Part of a small language model's weights.
Size: 14 layers, width 640, 15 heads of 64, MLP 2560 tanh GELU.
Architecture: learned positions, biases.
Training: a variant of Adam for these matrices, 726M tokens.
Each number is 500 + 50 x the weight over the matrix's rms, rounded and kept within 0 to 999. Layers, rows and columns count from 0. Numbers have three digits each.

# layer 10 attention output, 640x960, rms 0.0261, rows 614-639, columns 576-671
411467503460480530456453480473514484518524504470458521486502476517394500551512558424579494481527548501475497467634526564410436488485526524503454532470490544509477487531460512479471503408544447510451505504443377530478528512478453443552582476553466497546502547529530485436461516559424515506
557519589437553545500608594461496503489520552509447499512518416435577522477521575523433432380500514551505502535484438507494425574542519491590465464551503501476535453519492489548524484513510522489374481446468412501491506503605461580575554410479438628480530578449526546464506526445518500594
465459438424465369475507546537410486505507565492439519526531587513458501498624611543478507565573483487622492498525476445507501542496369601481500553471526477542491519636478591514397514419486595505596514505545594556589474477498539512468542548528566521537513584527429473476452496561445611436
565529457451495547513554529515536504480438486506485480466477520455525455493481544510447506438515481495527521532509519499462495515440479515516487456510466515491489467516426579512575498510460473497537485535500572552502519493484552448499504492504469402421589451495504519509551544488515458442
510535483496472488487482516489488507463532512427553452444506519469478569557499562505539485466428490529527520436494489544541517471554550486470490502497503510551421523561541558496456522469541517500481483471459545519541535577517506484466491460493550548505463492426584506497529539518553458468
486481527425568530515488518499520473471494455521432531529421486417600525468479474513471500499503504517547503549476512452491411522512476438536453436565483476476576494529520502493506424533473427513535502517475591443538507565496492557530486482468471479493437477508565487508477489480541473442
445454586458590548499541477495517485507484469618520523522442547521537519517481517602437406480590474600523548456441512500570497502396556495565525481451523446473528498486486551515598539523393541573462549606511507451533483462532531536508544498419439499469474483475476505437437595477478538466
556481526497459492508473431517476495483492453414499458493423458555453478512424457502458464512536529534524532497484550435548535497511548501586469553464498486525450526401545440489493496494455500581580483561446507493520471486476556440484451508485502503489475417496542468542423550409514468459
459486529539507483578535494532504460522529453557525494530423541488463512521494472471509466442550459406543527347564500423421487514528516421521502500493541509528481535529569502501509443462559466567521478534559537555489543513501455595474513500338531495518501521510494465554557575406449505551
416481538508482464492495499526538481519556534541464513597515545472528546429460494571537475536499519505478532467579427520505543457526507506463584419535538427505539491515495451532471478497476571524485544565505496532552520492442529491379524468568483549545453551433545535476450461533435478456
506498556512542469483401535514531592540444459490508516550560448514489419545554559576552640490534509480526429519460471506530536456521493551446443538430480437487473496541477406528508579492448467416546478548577478539525511448501512476541485421429420516508528513502467568551459492453498453518
505483472525512494522443481604538509484471477563529478430421553520463508501470442467528483424525495466505554510499527526602433474432532444523470496506546447488472461486549473522481449502498460463444474495450516492580508417413544469450435534612519483547526535531511433507466465501442504558
448464467516509539461439511433506510528516488479536555486551480478551451494532572499484527533471530511474446566469496432491515530517450458527495484428467505511470564481546393560447504521546542364488484465464517514448443512563513483494518468510496557483555526568490514462449511457528484586
538535495565505500468558481465492503493466413557464518494488439571491539488461511502525543505505585501405497568495504498509431495510452504536548545480453451462446527497471521539437411546521529477516543511484477464441565497548501605471519482534446495506445578490494463520507537515523530539
419525497492462364451413503511585503565562545531524479539501493513487519512540539397529437465516551464501553478579430498552539529568409485453503531471532434547471533507443494453471496544506526426534450435497513521477455469475521498572435439483603489467580549511498470460550507475559484536
487536439532476514548594501494399488448507605474486488478549504503526484486508478485477466397445456443506505455455506477474512516566495504472485490493488450496504512564521455451495445513500609434443473435483463539419525458544509529526541497456515547517543520488615472456512494510485394487
576576504470436539543518549540498520447519490444480446547494515479513511587491488513515466488517546487467520516388535493542516482525505485502459497558525559564529504483594537469544417477492499553517521538477542535635416507414558447580482522463553527502524531537477508551569509462490459484
503495514548595564439514512545517582503513497485560570461554524495531466555495417489503432474425516450497474567519542541496509535508495511577511451494449525569563510464546556482524518454481451490460488471582457556417618513542444485565518514596450583542524435482492498488512523537468501475
552553532455464436506526543558524631455514539469489512502535545470515449501475510453497485573475480563426417471564461454625478556563487493534542496476495535523553513530567457550379506541515460617460363502507544494545495509432533538464483559538539434495527499388536499534418523590486487434
435553492562428455460393468458426512573553427503467490530471414537452485465584592498525515400427466488496527466481442564367567520520377596486453458485565512461500598539503511501512412441552530486477537473490485481413571543568524467453429508509465489558420474453559430435465459508631393429
461491548449477585423602555564467492496465485571500418455452452444541526475520486496428568467543492520563540506472522432491494465415563467550526493438499618521485549453471475528544580455546542454501488407448470488605521474457527389515534416430469521439402582564488549572517472458464566453
502586527559455430485485479548469440441540513474485510511411476482418468499540485504535553570451513489491548463535533564543464452509554528426421539496523492531462535500468471441536444505483531427453524545440538526517541449457473556435458523476425484421507507421479520491491535491503489523
483592531552480490413554435509508656504548499566535563543489536482413404490479453414466538493548525456525505513486577407504486486541536496556452504500552420474513563467497432497459449495532405472529357472433490470600410540445511471506427444562486488446554480533552563564524451448556523397
419454494499439538550438562505548561484483507517511477532509534530464434460532513429567493473520496531479488457515509648575535559531526582474469504546509461505512519502489489476485538535507562525457403481521584489576512510467520499441511573530517503423603522514489531556471457530502528436
468520538518504480471494521537524502557499495520584589496524489546631427536478437510503516460429517446595467557509630545475453579474538552560517450476552536451513520452497468478488504460488519579517507581509514493473513496441594481488499532500524507532553482514546574598544498402411527492
552464514585450518500537596500503567505590441470510576441500479393557553521550523459504446491513512481497430536421535540570492474491508490509462465520429537509441458440510517475527495499482562425446521519420475537455454478528516559577532433419575544450507457547450446466579464520513495442